Part of a small language model's weights: rotary positions, capped logits.
Each number is 128 + 32 x the weight over its row's rms, rounded and kept within 0 to 255. Layers, rows and columns count from 0. The size above them is the row's rms in percent of the matrix's.

# layer 8 MLP gate, 576x224, rms 0.114, rows 189-209, columns 112-223
size [100 107 104  97 100 102  98 107 101 104 101  95 105 102  91 103 110 110 100 101 104]
[[113 152 107 143 145 122 180  96 105 165 112 137 170 109 179  74 118 112 119 178 144 123 181 143 160 118 136 124  82  65 151  90  58  84  84 185 119  55 134  70 127  56  97  91 212  87 134  80 155 167 102 117 178 117 138 178 144 122 160 179  88 125 119 125 154 149  98 115 115 175 142 142  94 166 126 134 129 142 131 112 127  92 116 136 140 173 115 184 174 142 139 135 153 113 117 145 101 121 205 105 185 142  96 126  87 141 149 134  81 145 200  68]
 [ 97  85 159 165  77 110 137  88 129 147 110  65 139 149 116 123 135 116 152 156 136 102 116 117 123 167 173 177  80 105 140  83 105  93 143 119 138 121 109 121 116  65 125 185 129  79 127 121 157 107 142  79 121 114 119 149 164 109  73 127 118 124 103 136 121  75  76  94 187 151 142  94 117 165  78 122  84 124  89 147 135 105 114  98 137 142 145 144 196 160  55 107  83 110 102 112 148 144 153 129 111 136  71 117 139 122 106 184 112 105 136  86]
 [178 114 167 195 162 162 131 123 129 165  93 104 140  95 174 109 143 111  59  89 131 157  87 134  92  60 100 127 120 121 153 169 106 120 120  96 122 139 116 103 147  82 147 158 120 126 121 161 185 102  68 136 104 169 124 136 120 135 111  98 103 107 119 223 122  80 118 138 162 130 130  53 103 106 145  80 117 100  93 161 127 152 107  74  74 159 152 157 122 141  96 101 139 133 168 173 131  69 124 120 158 125 145 107 156 129  91  67 127 154 109 122]
 [147  79 100  81 127 118 144  67 103 136 120 124 117 135 147 128 100 150 186  68 144 128 133 110 114 113  94 164 162 114 117 140  61 122  67 109 100 122 169 126  91 103 123  86 118 101  92 130 162  88 133 105  87 135  66 130 155  76 156 106 151 129 159 117 180 158 129  72  97 127 142 114  78 135 123 144 159 119 124 103 145  95 125  99 125  95 135 165 117  99 159 109 178  60  96 143 211  88  99 148 120 130 165 128 138  64 146  50 160 131 136  92]
 [121 120 156  80 132 176 113 112 138 150  87 106 103 130 121 119 137 157 146 192 148 151 101 176  76 179 159 153  91 127 129 100 117 101 164 139 139 162 113 165  88 122 130 194 120 136 103 137 146  79 134 107 111 170  77 145  76  75  47 125 142 123 178  74 139 107 144 133 178 140 129 156 118  97 178 151 123 180 154 174  99 171 122 134  84 105 113 126 175 113 106  61 154 171 120 187 150 133 135 128  95  54 138 114  90 112 111 129 162  82  51 149]
 [118 130 159 112 165 107 125 125 188  91 122 157 159 131 163 175 118 120 104 134 152 134 130 116 104 137  76 151 157 189 139 131 120 156 173 103 119 154 145 135  93 126  94 160  86 111 133  82 104  95  70 112 125 107 107 134 127 119 107 115 106 113 137 130 101 149 120 120 142  95 118 109  96 130 109 105 114 160 111 132 112  71 101 129  73  88 132 169 186  97 113 144 120 136 133 163  86 140 146 123 171 118 175 145 143 116 157 102  96 185  77 149]
 [ 87  89 135 110 106 131 144 140 143  96 151 140  85 168 158 116  58 116 183 150 127 137 117  88 120 164 153 152 118 174 152 104 128 146 120  94 157 152 122  71  85  94 120  84  96  81 148 104  99 152 108 116  75 100 102 153 131 101 117  68 158 201 124 166 197  87 171 126 130 107 111 178 121 134 121 138  96 145 154 163 101 144 151 115  52  77 130 209 167 122 154 101 169 182 133 145 166 123 186 103  99 119 114 126 100 105  92 137  73 130 154 127]
 [ 98  94 117 134 184 119 148 112 122 154 172 165 136 137 186  97 169 149 136 193 128 148 187 111 155 119 118 109 150  46 180 186 152 123 119 156  95 129 128  65  61 154 139 148  86  67  96 132 143 147  48 118 115 156 140 167  65 121  84 101 122  90 138 208 140  86 121 153  69 184 150 123 118 155  99 116 127 149 109  99  71 165 157 125 129 163  85 135 154 143 187 147 132 148 109  90 157 154 114 114 150 173 127 121 157 125 172 121 135 175 196 151]
 [169 134 110 178  90 130  91  87  70 166 111 163 194 144  88 105 124 104 146 135  93 113  73 189 141 132 127 160 159 151 149 155 139 106 116 103 110 115 133  59 118 123 121 138  81  90 136 185 130 102 102 155  82 109 103 178 112 127  99 148  91 162 113 148 146 115 152  88 165 133 123 151 191 168  85 135 150 148  84 126  98 148 151 114 196 102  91 104 110 171 176  95 151 113  73 158 134 108 132  79 148 162 182 106 122  60 117  91 112  99 174  42]
 [ 96 134 124 155 151  79 112 114  99 113 131 134 159 152  98  96 141 148 146 148  85 137  99 170 168 121 158 136 134 118 135 147 102 155 147  86  92 122  89 129  93  83  93  87 149 102  93 116 137 106 131 112 181 138 134 143 135 127 170  76 130  66 112 139 139 136 153 144 189 124  99 139  95 162  76 171 138 128 165 126 101 180  84 177 100 150 136 138 118 145 128 143 138 113 118  56 130  54 116 131 111 114  84  99 129 114 142 173 121 133 104 141]
 [173 122  86  90 103 168 125  89  71 103 161 136 125 111 133 106  87 106 161 147 107 147 120  86 173  96 111 136 124 189 162  92 135 105 142  85  59  89  87 120 122  83 131  81 107  93 193 159 182 133 147 141  45 140 122  61  94 138  97 120 111 122  79 162 103 122 164  82 159 125 101 103  88 164 100  73  88 102 102 168 160  97 121 108  80 142  77 124 136 161 161 139 113 116 122  74 159 135 101 157 128 132  74  90 176 200 131  96 151 154 159 157]
 [142 141 156 107 180 155 135 142 106 151 146 168 126 105 157 174  97 133 160 133 120 143 104 155 246 125 108 123 131  88 124  89 123  62 174 155 125 115 161 114 147 152 151 134 140 120 108 173  42 101  84 162 120  96 156 180  74 125 187  73 110 153  81 111 131 116 138  70  91 131  77  71 124 152 136 100  70 133 147 179 112  90 156 119 146 180 128 102 194 151 126 121 165 118 156 117 117 121 126 188 120 172 107 110 159 121  92  81 177 132 168 179]
 [176 116 143 113 130 146 110 157 128 172 141   8 149 140 207  93 133 139  90 134 168 173 173 104 102 132 179  94 110 170 148 156 147  75 102 115 116 140 111 152 132 152 103 119 131 109 117 148  70 122  86 164  98 108 155 122  88 112  91 111 190 155 122  98 134 178 106  89 100  91 109 143 123 121 155 123 141 108 148 100  76  95 147 106 163 103  80 112 174 157 118 133 106 132 140  90 172  56 124 180 104 144 154 125  98 128 152  78 100 134  97 113]
 [138 133 169 170 145 126 119  94  82  86  87  77 133 173 183 112 133 155 135 123 100 111 149 173 140  99 114 106 169 151 116 161 140 103  51  96  84 133 133 123 145  98 124 145 147  82 177  86 147 167 116 117 111 126  89 172  95 105  87 129 139 176 118 138 140  97 128 120 233 114  92 138 180 129 122  96 123 122 214 107 120 100  93 138 103 168  56 114 150 158 137 108 113 140 109 105 143 124 206 134  93 129 165 131  74 124 113  83 155  98 171 159]
 [159 140 157 197 132 117 146 134 121  60 124 104 143 149  94 130 136 132 161 149 122 132 149 163 120 121  68 121 120 111 111 118 156 136 156 145 140 177 156 104 120 163 115 110 166 115 106  78 128 100 168 145 119 119 115  92 132 158 132 205  86 190 169 162 131  94 116  90 122 128 157 146  49 105 109 141 193 104 138 160 167 123  96 112 132 137 114 129 138 150 146 124 128 179 166 109 125 125  96 127 170 175 177 137 101 184  79 120 127 137  90  64]
 [131 148  65 104 137 128 173  93 128 124  84 116 122  92 131  67 156 200 155 109 149 163  89 122 153 132 118 146 113 129 132 101 102  93 107 116 181 185 141  89 104  92 117 103  89  89 164 169  70  89  42  76 141 142 128 121 124  79 130 117 126 121  82 132 117 165 118  77 125 138 142  88 185 147 110 106 124  91 139  93 138 131  96 117 164 164 130 149 124 101  90 116 183 184 122 132 123  76 127  87 136  62 168 127 133 118 129 152 107  96 155  96]
 [101 172 180 106 128 161 140  53  95 111 121  97 132 141 141 118 176 175 114 178 158 112 173 123 131 107 160 182 144 154 126 150 154  97 112 150 108 116 171 115 125  85 130  57 114 109 114 109 142 136 120 180 113 136  66 110  95 126  46 151 120 188 125 137 152 150  97 148 128 139 133 130 115 138 158  76  85  60 134  78 108 122 151  96 126 152 101 149 131 106  78  92 118 152 154 111 119 144 157 164  71 149 151 145 120 122 244  49 167  84 105 155]
 [185 132 120 127 154  97 106  51  81 177  49  89 156 125 165  97 124 147 121 137 120 138 153 123 166  80 148  99 138 130 182 143 115  91  79  84 135 123 111  71 170 116  83  87 159  55 140 134 153 128 143 103 160 188  95 107 170 163  64 124 131  94 114 140 153 144 115 116 164 104 131 205 157 131 127 124 117  60  92 119 117 148 100 113 100 177 117 124 130 164 159  99 123  81  84 102 198 112 158 138 140 126 186  88 128  95 138  98 117 107 209  85]
 [110 107 195  98 216  88 145 167 138 145 153  98 116  94 144  81 119  86 107  98  99 147 170 139 159  54 138 132 155 153 145 146 127 136 117  88 139  87  74  87 142 149 155 111  88 116 143 154 112  93 168 131  93 152  87 172  83  31 130  90 180 141 110  79 130  96 152 111 126 122 114 113 113 114  91 128  98 140  96 144 116 100  70 105 115 146  95  51 137 123 158 163 123 106  76  81 130 159 133 166 131 114 144 124 184 133 121 101 166 130 125 161]
 [134 112 168 122 123 107 128 175 188 145 114 117 124 127  96  96  88 135  99 127 158 129  99 161 103 151 136 182 130 100 124 161 137 163 103 154 123 129 181 130  58  92  81 127 107 120 177 146 144 133  69 127 132 176  65 120 103  43 129 140 145 136 134 133 136  82  83  96 172  65 163 132 177  98 144 103 133 192 119  82 174 151 147 122  84  68 166 104 183 146 138 108 117 163  32 134 152  97 151 147  96 165 113 180 153 107 134 144 158 140 121 131]
 [112 142 135  95 122 100 149  97  86 114  88 123 105 143 173 116  98 144 134 119 175  98 163 112 182  47 162 109 136 110 173 130  84  66 115 113 144 138 135  86 134  53 129 114 165  93 148  94 136 174  76 149 111 155 149 150 115 125  95  94 180 115 131 216 108 105 152 109 173 116 147 155 175 133 126 130 115 124 112 129 139  72  15 140  94 187 114 167 109 148 106 163 104 153 183 158 172 120 163 119 130 153 110 128  74 133 156 156 101 150 143 153]]
# layer 8 MLP up, 576x224, rms 0.115, rows 189-209, columns 112-223
size [101 102 110 108  99  98  99 106  99 102 102  94 101  98  90 104 105 109 102  98 110]
[[121 147 157 106 113 179 170 126 112 157  77 101 108  96 118 104  77 153 147 124 133 155  71 100 142 146 143 127  98 175 149 136 141  69 106 152 118 142  97 145 122 119 104 160 113 119  80 157 128  85  89  66 149 111 117 115 121  84  85  66 103 116 174 125 192 115 156 149 100  88 136 138 173  33  90 134 152 135 104 197 149 171 124 118 114 150 146  98 112  54 110  60 102 169 193 155 180 187 138 152 100 151 130 176 155 155 129 178 120 116  66 196]
 [136 146 164  86 162 149  85 127 158 175  49 169  81 153 118 144 161 184 126 114 148 152  82 107 150  94 194 146 164  95 142 143 111 127 154 127 136 142 151 105 137 115 148 208  94 101  77 157 160 153 124  93 152 121 137 139  93 137  92 162 156 152 105 109 143 172 115 140 173 151  87 166 163 137 103 107 137 126 170 113 131 113 160 206 193 130 122  76  99 144 151 100 125 132 126 140 114  67 153 109  48 150 102 133 126 130 115 196 150  86  47 131]
 [120 111 118 152 119 154 152 152 169 103 132 175 140 141 145 127 121 141  86 106 113 158 125 120 108 112 146 111 163 126 137 150 121  79  96 170 120 142 154  57 128 112 104 102 191 122  92 154 121 156 121 175 133 136  94  60  98 147 185 135 149 102 138  97 162 142  88 177  86 126 107 169 116 136 198 154 164  85 183 119 129 119 132 118  99 126 113 147 161 104 139 143 123 137  91 147  85 113  75 161 110  99 114  76 145  96 106 117 124 143  40 118]
 [141 112 126  90 128 155 107 113 178  99 181 173  93  96  75 108  81 106 148  55 181  97 123 118  77 120  92 152 133 109 109 138 146  89  84  81 144 144 108 120 153 113 144 163  92 136 136 172  97  95 133  83 110 187 101 127 123 128 131 171 134 111 157 126 113 163 106 126  93 135 113 199  32 149 135 174 122 133  84 136 122  83  89 114 164 108  97 153 136  98  69 112 136 169 130  90 156 121 110 180 102 179  87 155 104 130 150 163 180 167 148 155]
 [ 89 124 158 152 103 169 137  63 133 171 119 201 106 146  85 205 141  68 205 128  85 148 102 172 161 135 154 167 144 117 157 147 111 138 136 134 106 128 135 105 114 119 150  68 153 155 139 106 118 128 142 219 139 127 115 113 178 139  98  91 103 121 130  92  88 131 112 139 163  93 145 131 149  93 149 125 127 129 156  88 153 114 111  89 151  95 115  99 108 132 168 133  81 150  95  44 102 131 136 143  96 172  64 203 166 149 116  98 148 126 167 194]
 [136 151 191 135 114 119 138 126 174 107 157 110 192  91 154 140 150  90 156 195 144 107 216 122 154 127 171 178  76 145 137 121 143 129 124 120 130  93 143 116 162 101 139 140  76 131  66 136 123 113  92 108 117 123 127 124  82 147 137 138 100 127 136 104 134  99 163 154  64  96 174 131 118 146  87 136  97  29 105 175 121 105  74 135 175 177 145  93 111 115 100 100 127 151 182 161 119 129 101  98 152 155 142  93  92 121 150  59 135 152  82 110]
 [172 145 115 191 163 108 129 124 119 142 180 166 183 156 107 114 107 139 128 118 134 113  71 166  63 109  88 115  88 135 121 175 156  98 152 211 202 111 137 140 149 137 147 172 101 137 116 125 171 142  81 152 149 138 170 118  81 115 140 153  97 103 122 175 112 109 102 161 101 173 122 132  79 132 102 142  90 119 160 108 125  76 166 167  85 127 172  62 107  73 109 132 153 191 125 132 158  97 135 123 125 139 131 164 149 110 160 139 218 130  82 149]
 [ 64  96 119 179 105 132 121 121 135 180 166 154 145  95 133 160 156 105 199 125 128 117  76 189 140  90 115  97 116  74 130  77 132 122 138 117 149 121 114 175 147 105 123  62 131 128 153 149 101 153 102 153 144 108 188  82 122 154 139 144 125  97 136 171 133 107 106 182 106 124 137 134 112 150  95  93 129 130 105 118 167 106 127 108  95 127  74 173 114 175 158 125 157 107 164  88 104 165 147  67 160 127  87 160 113 103 135 118  61  83 125  66]
 [104 155 190  95  99 186 166 177 146  57 103 172 111 158 168 158  97 127 184 105 164 133 106  93  77 134 142 129 140  82 114 147 171 144 178  83 155 142  95 141 141 137  62 120 114 113 115 101  86 105 101  66 146 143 156 185 134 137 122 115  56 121 234 177 162 186 191  76 146 121 111  41 137 150 112 148 127 151 178 114 157 104 146 155  97 135  91 158 122 139 170 162 169 133 108 102 123 159 187 190  89 159 136 126  43 109 134 149 132 124 159 190]
 [ 91 122 152  96 113 128 116 103 135 171 111  45 138  85  92 138 155 108 105  92 111 120  93 150 127 122 193 117  92 132 141 101 132 169 135 169 124 162 123 111 182 116 133 144 191 131 129 121  89 113 177 196 142  82 160 110 131 176 127 213 170 111 144 152 171 169 149 155 120 118 104 112  98 121 123 128 162  92 180 100 151 154  96 158 141 124 130  81  81 112 161 110 100 161  88 120 143 157 140 166  87 176 147 105 155 114  88 114 179 162 111 171]
 [159 141 111 123 109 167 157 112 112 105  94 120 126 116 174 101  90 149 162 137 138 150 141 138 191  84 177 190  87 103 140  92 135 161 104 101 139  95 122 102 121 126 121  86  82 147 163 143 163 139 170 108  85 144 180  83 103 138 112 125 140 142 139 111 140 102 159 153 124  78 118 114 153 114 107 164 102 173 121 188 166 209 196 166 170 100 158 135  96 148 104 131 156 140 153 149  79 147 139 196 133 155 130 161 194 230 129  95 152 123 103 115]
 [141 144  75 182 104 153  83 139  64 167  95 176  87 193 100  49 133 105 131 179  92 115 155 116 194  96 163  63 158 142 115 122 130 106 145 133 131 172 100 132 100 152 158 183 166 107  92 114 120 165 143 100 114 151 152  87  89 166 193 133 131 139 164 134 149 119 149 128 104 163 106 104 181 118 192  91 154 143 179 132 104 187  95  91 148  68 115 130 103 121 135 136 122 111 120 139 122 112  84 143 166 115 136  96 139 143 130 121 163 154 193 191]
 [120 134 121 114  99 118 160  86 124  88 157 131  72 155 127 114  92  77 106 124 112 115 104 172  87 178  69  82 125  96 134  91 167 168  82 187 157 132 133 122 158 156 189 205 151 112 143  75 149  89 155 110 183 143 151 127 115 154 150 114 118 131 138 142 146 100 130  88 138 104 156 139 157 108 100 117 147 106 207 110 120 131 112 159 170 165 144 116 150 126 168  70 151 207 127 142  77 101 113 153 190 100 141 130 167 185 123 145 180 118  72 193]
 [112 151 130  66 160 146 115 130 132  83 102 121 131 134  93 154 127 187 139 147 116 112 137 140 144 142 141 139 147 156 123 107 159 104 118 104 146 117 151 116 172 173 113 203 129 135 145 134 143 121 178 177 128 133 105  98 143 137 154 161 175 154 129 126 160 142 161 138 129 102  86 165 126 115  93  62 157 168 104 181  56 194 144 146 113 124 156  84 139  84 139 126 158 187 154 185  85  59 157  94 143 110 123 121 125 140 123 183 138 108 186 137]
 [157 145 165 188 148 164 110 141 143 104 125 107 131  99 146 148 137 117 170 115 143 102 156 203 118 104 109 101 133 171 213 119 116 130 152 142 115 136 188 127 118 120  87 123 138 136 151  86 158  94 132 100  92 148 124 152 146 121 111 164 141 183 119 134 150 108 122  81 103  49  79  81  38 121 102 146 133 105 174 125 135 133 136 112 123 116  34 136 142 189 132 106 136 123 130 119 104 135 113 152 195 153 198 139 126 163 136 119  89 130 107  59]
 [143 149 137  56 164 189 151 140 166  89 192  30 140  89 157  88  87 124 128 139 136 159  78 126  94 157 131 118 159 109 168 144 104 133 205 152 118  96 166 177 133 109 113 221 144 102  97 157 104 122 111 123  62 129 177  85 112 107  87 137 140 107 122  98 206  89 129 103 122 109 162 127  84 135  92 108 141 154 149  75  88 159 158 144 128 122 160 123  89 147 130  45 135 140  90 137 153 154 136 121 110 180 117 149 127 102 104 122 110 158 148 111]
 [102 152 137 112 114 141 111 153 153  99 158 138 130 125 134  91 120  75 154  88 113 110 142 149 112 140 101 164 112 138 110 163 157 124  90 127  62 120 148  91  29 121 112 141 159 112 112 157 125 142 129 123 110  85 108 125 102 166 167 142 105 178 137 120 103 109 141  82 111 159 139 138 107 129 158 134 139  95 137 153 176 175 113 122 111 130 170 110 132 136 116 165 161  71 155 123 150 139 115 111 109  36 162 135  96 120  95 152 136  69 115  76]
 [137  83 134 140 133 134 121 136 185 177  99 105  65 138 169 158 118 120  98 147 119 155 134  68 153 119 135 108 148 158  93 167 140 121 154  97 138 121 185 127  99 143 129  80 121 191 121 111 121 133 106 175  66 191 118 154 149 100 137 122 130 166 183 134 119  55 170 169  81  81 113 155 135 133  99 128 138 116 118 141 102  98 114 128 141 146 108  87 129 121 116 140  63 160 123 113 147  43 149 161 116 171  87 161 149 176 119 117 123 113 135 125]
 [139 186 137 144 154  90 106 157 163 110 141 146 186 132 175 163 188 152 139 123 118  91  60 159 120 166 194 164 129 164 141 137 179 121  72 124 139 154 122  95 144  81 170 166 159 162 127  91 133 127 115 100 136 170 126 141 127 101  93  85 121 145 153 138 122 131 132  80 143 139 183  92 109  98 168 158  72  99 144 122 118 138  64 152 130 102 151  67 178 150 109 158  64 128 116 148 159 122 151  70 125  88  92 109 156 149 170  92 142 147 135  87]
 [174 147 173 139 111 177  89 120 208 167 183 103 141 131 133  98 140 158 177  87 109 141  79 136 150 119 113  90  81 141 130 134 137 113 118 149  97 130 107 239 108 103 157 148 133 133  75 140 136 139 150  98 141 134 175  82 143 107  92  72 156 166  79 112 183 178 165 127 151 144 140  44 120 119  97 154 202  89 148 151  92 107 139 116 151  63 130  87 109 126 119 124 124 149 153 121 162 171 143 149 120 104 123 179 171 123 156  73 145 147  86 173]
 [109 133 133  98 112 172 102  27 105  69  95 191  71 148 128 160 141  76 138 131 152 106  81  99 139  91  96 147 185 136 120  84 140  73 196  74 168  88 118 104 158 164 194 169 162 115 131 103 101 128 154 113 141 117 120 132 149 155 137 121 161 113 135 112  61 169 141  50 181 109 119 127 124 161 112 123 137 117 110 129 129 142 118 146 130 136 124 169 110 178 163 141 202  59  86  98 119  86 120  90 151 178 166 111  76 105  85 137  72 135  68 179]]
# layer 8 MLP down (transposed), 576x224, rms 0.0899, rows 189-208, columns 112-223
size [ 97  97 109 109 100 103  97 104 101 104 100  94 103  99  93 105 106 109 104  92]
[[167 159 104 174 120 149 133 132 125  84 135 120 190 106 170 106 128 176  63 166 146 137 187 196 103  95 144  80 179 211  92  93 158 131  93 120 141 130  89  94 137  97 154 117 137 151 129  86 124  96 113 158 153  65 119 125 103 142 112 127 130  99 136 151 165 226 124 126 116 107 165 130 120 139 150 159 143  85  96  79 111 129 125 126 119 219 144 125 135 176 126 121 117 122 166 159 152 202 134  97 135 139 192  73 163 122 196 163 137 111 128 145]
 [105 186 140  97 141 173 121 127 142 156 136 174 192 121  98 131 138 109 115 169  91  97 164 151 173 139 103 141 159 143 129 132 175 167 162  93 101 101 117 155 125 124 166  81  88 171 129 131  94 161  82  99  61 112  89 126 108 119 150 150 123 146 158 131 177  50  82  73 102 122 160 103 150 102 111 175  92 147 126  89 117 216  98 111  92 162  94  88 211 113 122 122  84 147 170 124 131 100 144 119 171 138  83 150 153  99  91 105 122 171 152 125]
 [ 92 107 110 127 106 169 117 139 134  74 189  85  88 145 103 138 158  57  91  96  91 143 182 119 110  53 133 124 147  75 153 125 168 109 172 109 112 145 129 130 118 121 112 121 147 141  96 101 171  84 122 105 115 118 160  96  77 177 171 130 170  98 114 141 150 115 128 152  72 163 145 233 131 119 125  94 110 138 100 138 116 114 173 119 141 184  59  82 129  99 118 107 122 169 132 132 135 153 186 137 121 125 110 125 152  91 109 141 116 120 126 128]
 [124 118 138 180 105 151 101 171 133  82 140 126 154 147 152 127 150  98 114 100 145 158 139 116  76 137 108 132 133 184  54 145 129 121 141 113 119 148  99 151  95  49 134 150  93 111  86 117  77 137 154 114 106 120 125  98 110 172  84 160 103 158 109 179  90 127  45 105 157  84 157 170 115 144  49 176 156 171 153 123 157 120 120 115 171  80 181 112 104 116  97 140 137 187 155 104 101 151 113 111  87 124 130 178 171 150  84 149 158 107 239 166]
 [103 115 102  85 118 105 183 150 149 119 142 122 163 146 130 122 132 109 102 103 106 124  91 109 135 109 115  86  82 129 101 134 213 141 101 165 127  71  66 116 157 140  70 175 140 138  98 169 102  86 102  94 103 176 109 132 134 170 148 122 105 122  81 104 146 123 174 127 109 123  91 172 192 224  96 128 115 163  91 140  89 165 135 115 124 151  92 148 156 194 149 178 109 117  83 212 159 158 135 136 103 145 108  15 147 136 155  76 137 104 101 146]
 [118 145 103 134 181 150 180 149  73 121 122 124 202 127 104  78 121 122 167 133 178 174  95 115 155  91 153 115 202 129 117 166 146 196 114 144 132 138 118 134 145  84 130 110 147 139 113 219  99 133 129 138 185 112  92 138 168 177 156 159  93 138 209 113 130 168 105  96 123  84 142 159 151 180 151 171 176 139 132 158 157 122  85  82 135 148 139 136 129 156 183 130 145 114 154 145 150 104 107 150 170  76  90 147 126 106 118 185  79 164 129 118]
 [100 143 141 129 167 127 122 124 147 120 142 116  89 154 117  85 133 107  82  89 147 138 173  99 153 137 143 139 150 166 166  79  88 129 132 122  93 144 144  62  28 105 152 157  93 156 110 116 159 151 156  78  95 105  83  86 124 136 131 109 163 136 125  85  99 130  89  87 174 172 153 134 145 100 102 176 100 113 108  98 155 127 121  59 127 135 108 144  59 171 117 113  88 134 105 188 130  70 119 144 180 101 110 135 158 153 124 182  92  78 126 125]
 [121 116 173  40  81  94 187 136  90 128 139 132  81 130 131 149 191  99 139  80 145 148 115 143  86  92 143 126  81 133 123 142 124 112 193 114  72 126 142 157 183 140 141 123 172 124 156 164  90 124 150 148 111 111 108 136 124 140 182 136 133 156 108 104 123 106 121  94 126 137  88 137 152  60 120 151 175 160 129 151  91 102 121 166 156 152 131  69 164 152 141 129 172 103 123 140 136 151 173 151 180 173 170 126 136 161 172  87 145  83 121 173]
 [168 165  95 145 207 114 145 135  95 190 162 144 149 107 105 117 140 118 139 117 141 120 102 119 173 106  91 146  88 131 152 126 118 130  87 119  97 138 118  98 109 130 206 118 129  71 167 178 103 144  87 120 116 138 173  80 143 129 153 109 198 136  87 129 150  90  95 145  92 160  86 157 133  82 164 140 144 121 107 121 113 128 128 108 157 125 154 109 155 129 116 139 103  89 139 190 152 101 126 107 131 121 207 144 148 133 135 115 119 190 170 125]
 [176 118 165 156  60 138 131 114 130 102 137  69 156 134 171 124 140 123 103 183 170 114 170 155  86 185  97 111  79 117 102  89 139 141 136 138 126 147 131  92 118 121 135 111 140  93 100 146 135 148 166 169 126 129 156 105 100 209 115 143  96 156 135 201  59 121 126 139 193 137 138 181 114 176 108 137 196 136  96 115 104 109 108 149 137 147 115 123 117 195 125 116 176 139 102 124 147 219 144 149  81 198 136 128 118 113  66 131 148 117 115 214]
 [143 125 159 149 111 123  87 127 133 117 125 155 118 132 112  61 101 137 126 101 204  83 121 139 151 158  74 117 143 121 126 162 136 134 109 159 105 130 122 148 146 150 122 116 126 126 120 110  76 100 185  79  97  97 135 158 137  75 105 151 114 189 199  86 145  95  66 123  94 106 118  70 143  96 135 186 100  98 134 150 148 149 173 135 136 114 182 173 104 114 122  78 125 140 123 189 124 168  75 148 200 164 128 157 158 140 101 145 110  68 131 163]
 [131 103 171  99 119  88 160  61 172  76 151  85 140  87 124 128 125 153 105 105 158 149 154 117  83  89 154 182 182 145 176 168 136 135 140 110 101 107 141 129 132  58 130 101 145 137 140 105 201 202 158 129 125 162  77 149 178 118 117  95  71 115 139 149 124 141 118 163 131 139 224 184  99 132 119 145 158 154 127 127 146 176 152 100  94  72 135 119  49  99 183 151 122 169 152 143 109 110 122 114 109  88  98 119 131 104 106 172  46  95 133  63]
 [ 93 134 135 138 108  85 145  99  86  94 117 144 214 174  72 145 128 112 145 135  90 109 139 167 194 104  91  94  89 100  97 112 104 145 124 162  99 132 168 143 110  69 114 166 144 168 174 160 109 100  75 126  96 212 158 106  97  92 128  88 164 213 160 138 131 115 175 108 156 126 136 123  60 157  97 138 151 195  96 164 143 143  81 165 122 113 143 105 134  98 144 128 143 182 161 143 162  85 120 168 168 151 102  86 212 157 128 154 112  87 151 136]
 [148  62  93 133 132 123  85 115 156 157 133 164  65  95 100 126 154 123 148  70 132 137 138 143 148 112  90 142  54  98 129 137 112 122 105 155 120  78 154 177  82 157 167  90 119  64 128  54 189 136 120 116 138 120 121 162 152 130 123 118 117 100 124 177 102 109 153 104 154 194 188 111 135  70 143 159 158 132 105  67 147 121 166 135 128 106 127 143  83  67 175 150  48 130 138 152 156 195 100 119 145 127 102 107  90 166 151 117 104  92  89  85]
 [ 68 112  95  99 109  91 171 119 149 154 107 119 109 119 128  96 122 121 133 129 106 129 127  79  75 177 139 168 110  79  44 155 144 107  84  98 104 107  95 151 113 122 115 156 179  86  98 132 100 149 123 141 145 114 156 116 154 186 102 123 102 107 124 149  89 185 166 164 123 213 188 157 175 139 158 113 141 124 100 115 103 136 154 150 102 137 175 116 174  92 118 167 152 136 127 140 179 148 173 123  76 104  83 129 153  97 184 136 135 162 121 178]
 [112 108 157  55 110 114  91  90 119 100 100 118  91 157  87 168 127 135 142  84 123  95 113 101 154 123 123 141 105 206  71  50  62  98 114 137  99 100 146 128  93 144 162 165 179 154  58 186 116 235 129  90 144 125 117 121 155 130 162 175 153 167 120 165 102 127  52  68 144 118  93  78 153  66 117 170  74 153 122 125 134 161 115 102 185 110 102 153  63 147 155  85 165 133 125 128  88 175 147 153 146 123 193 157  97 119 113 117 154 134 114 149]
 [116 115  79 126  87 150 142 169 157 104 173 120 143  82 187 138 141  88 161 145 131 150 171 146 193  92 124 112 146 134 103 153 135  99 156 136 129 100 118  47 172  74 113 162 143 165 140 163 108 108 169 111 107 148 115  92 116 140  56 141 171 129  86 111  86 145 149 147  97 131 128 111 126 160  87 154 103 155 182 132 165  67 138  98 131 111  65  90 136 113 129 102 156 160 114 114 158 149 101 125  99 107 110 149 106 113 140 104 116  95 118 126]
 [107  95 165 101 128 106  82 115 165 109 100  80 153 126 113 130  91 106 112  74 162 129 107 146 185 157 160 118  67 113 131 161 122 116 122  83 173 128 142 138 106 113 115 109 151 109 144  51 104 176 163 212 179 109 196  72 104  88  98  91 113 164 134 114 109 113 116 139 159  95  74  92 158  70  84 175  85 150 116 111 144 144 151 106 182 148 116 124  95 144 118 134 135 135 175 147 162  61 114 125 164 152 155 192 140 134 131 180  83 147 114 162]
 [116 118 106 127 106  69 134  93 147 154 145 104  93  70 123 120  81 165 166 110 125  89  41 187 140 174 104 138  90 174  92 163 159 118 148 176  96 156 135  97 126 157 109 117 130 123 132 162 154 170  80 125 194 150 106  66  71 173 114 101  57 201  71 185  91 158  73  92  92 170  63 123 177 150 127 116 174  82 136  89 157 148 154 189 110 153 115  88 139 160 134  86 142 123  97 111 118  98 128 107 136 127 146 153 119 136  96 170 114  90 117 155]
 [ 91 131 162  75 127 107 100 152 140 136 120  99 120  90 128 126 162  67 111  99 116  99 146 127 155 129 133 152 139 139 183 101 104 124 100 178 112 174 182 129 134 134 111 135 130 195 140 139 172 106 103 161 133  98 166  94 144 133  98 159 109 115 110 148 159 100 212 109 155 149 174 150 115 255 162 141 101 162 149 144 150 130 168 143 129 184 100 103 139 148  35 180 156  90 117 124 126 117  98 138 144 187  93  91 185 144 108 143  88 118 113 115]]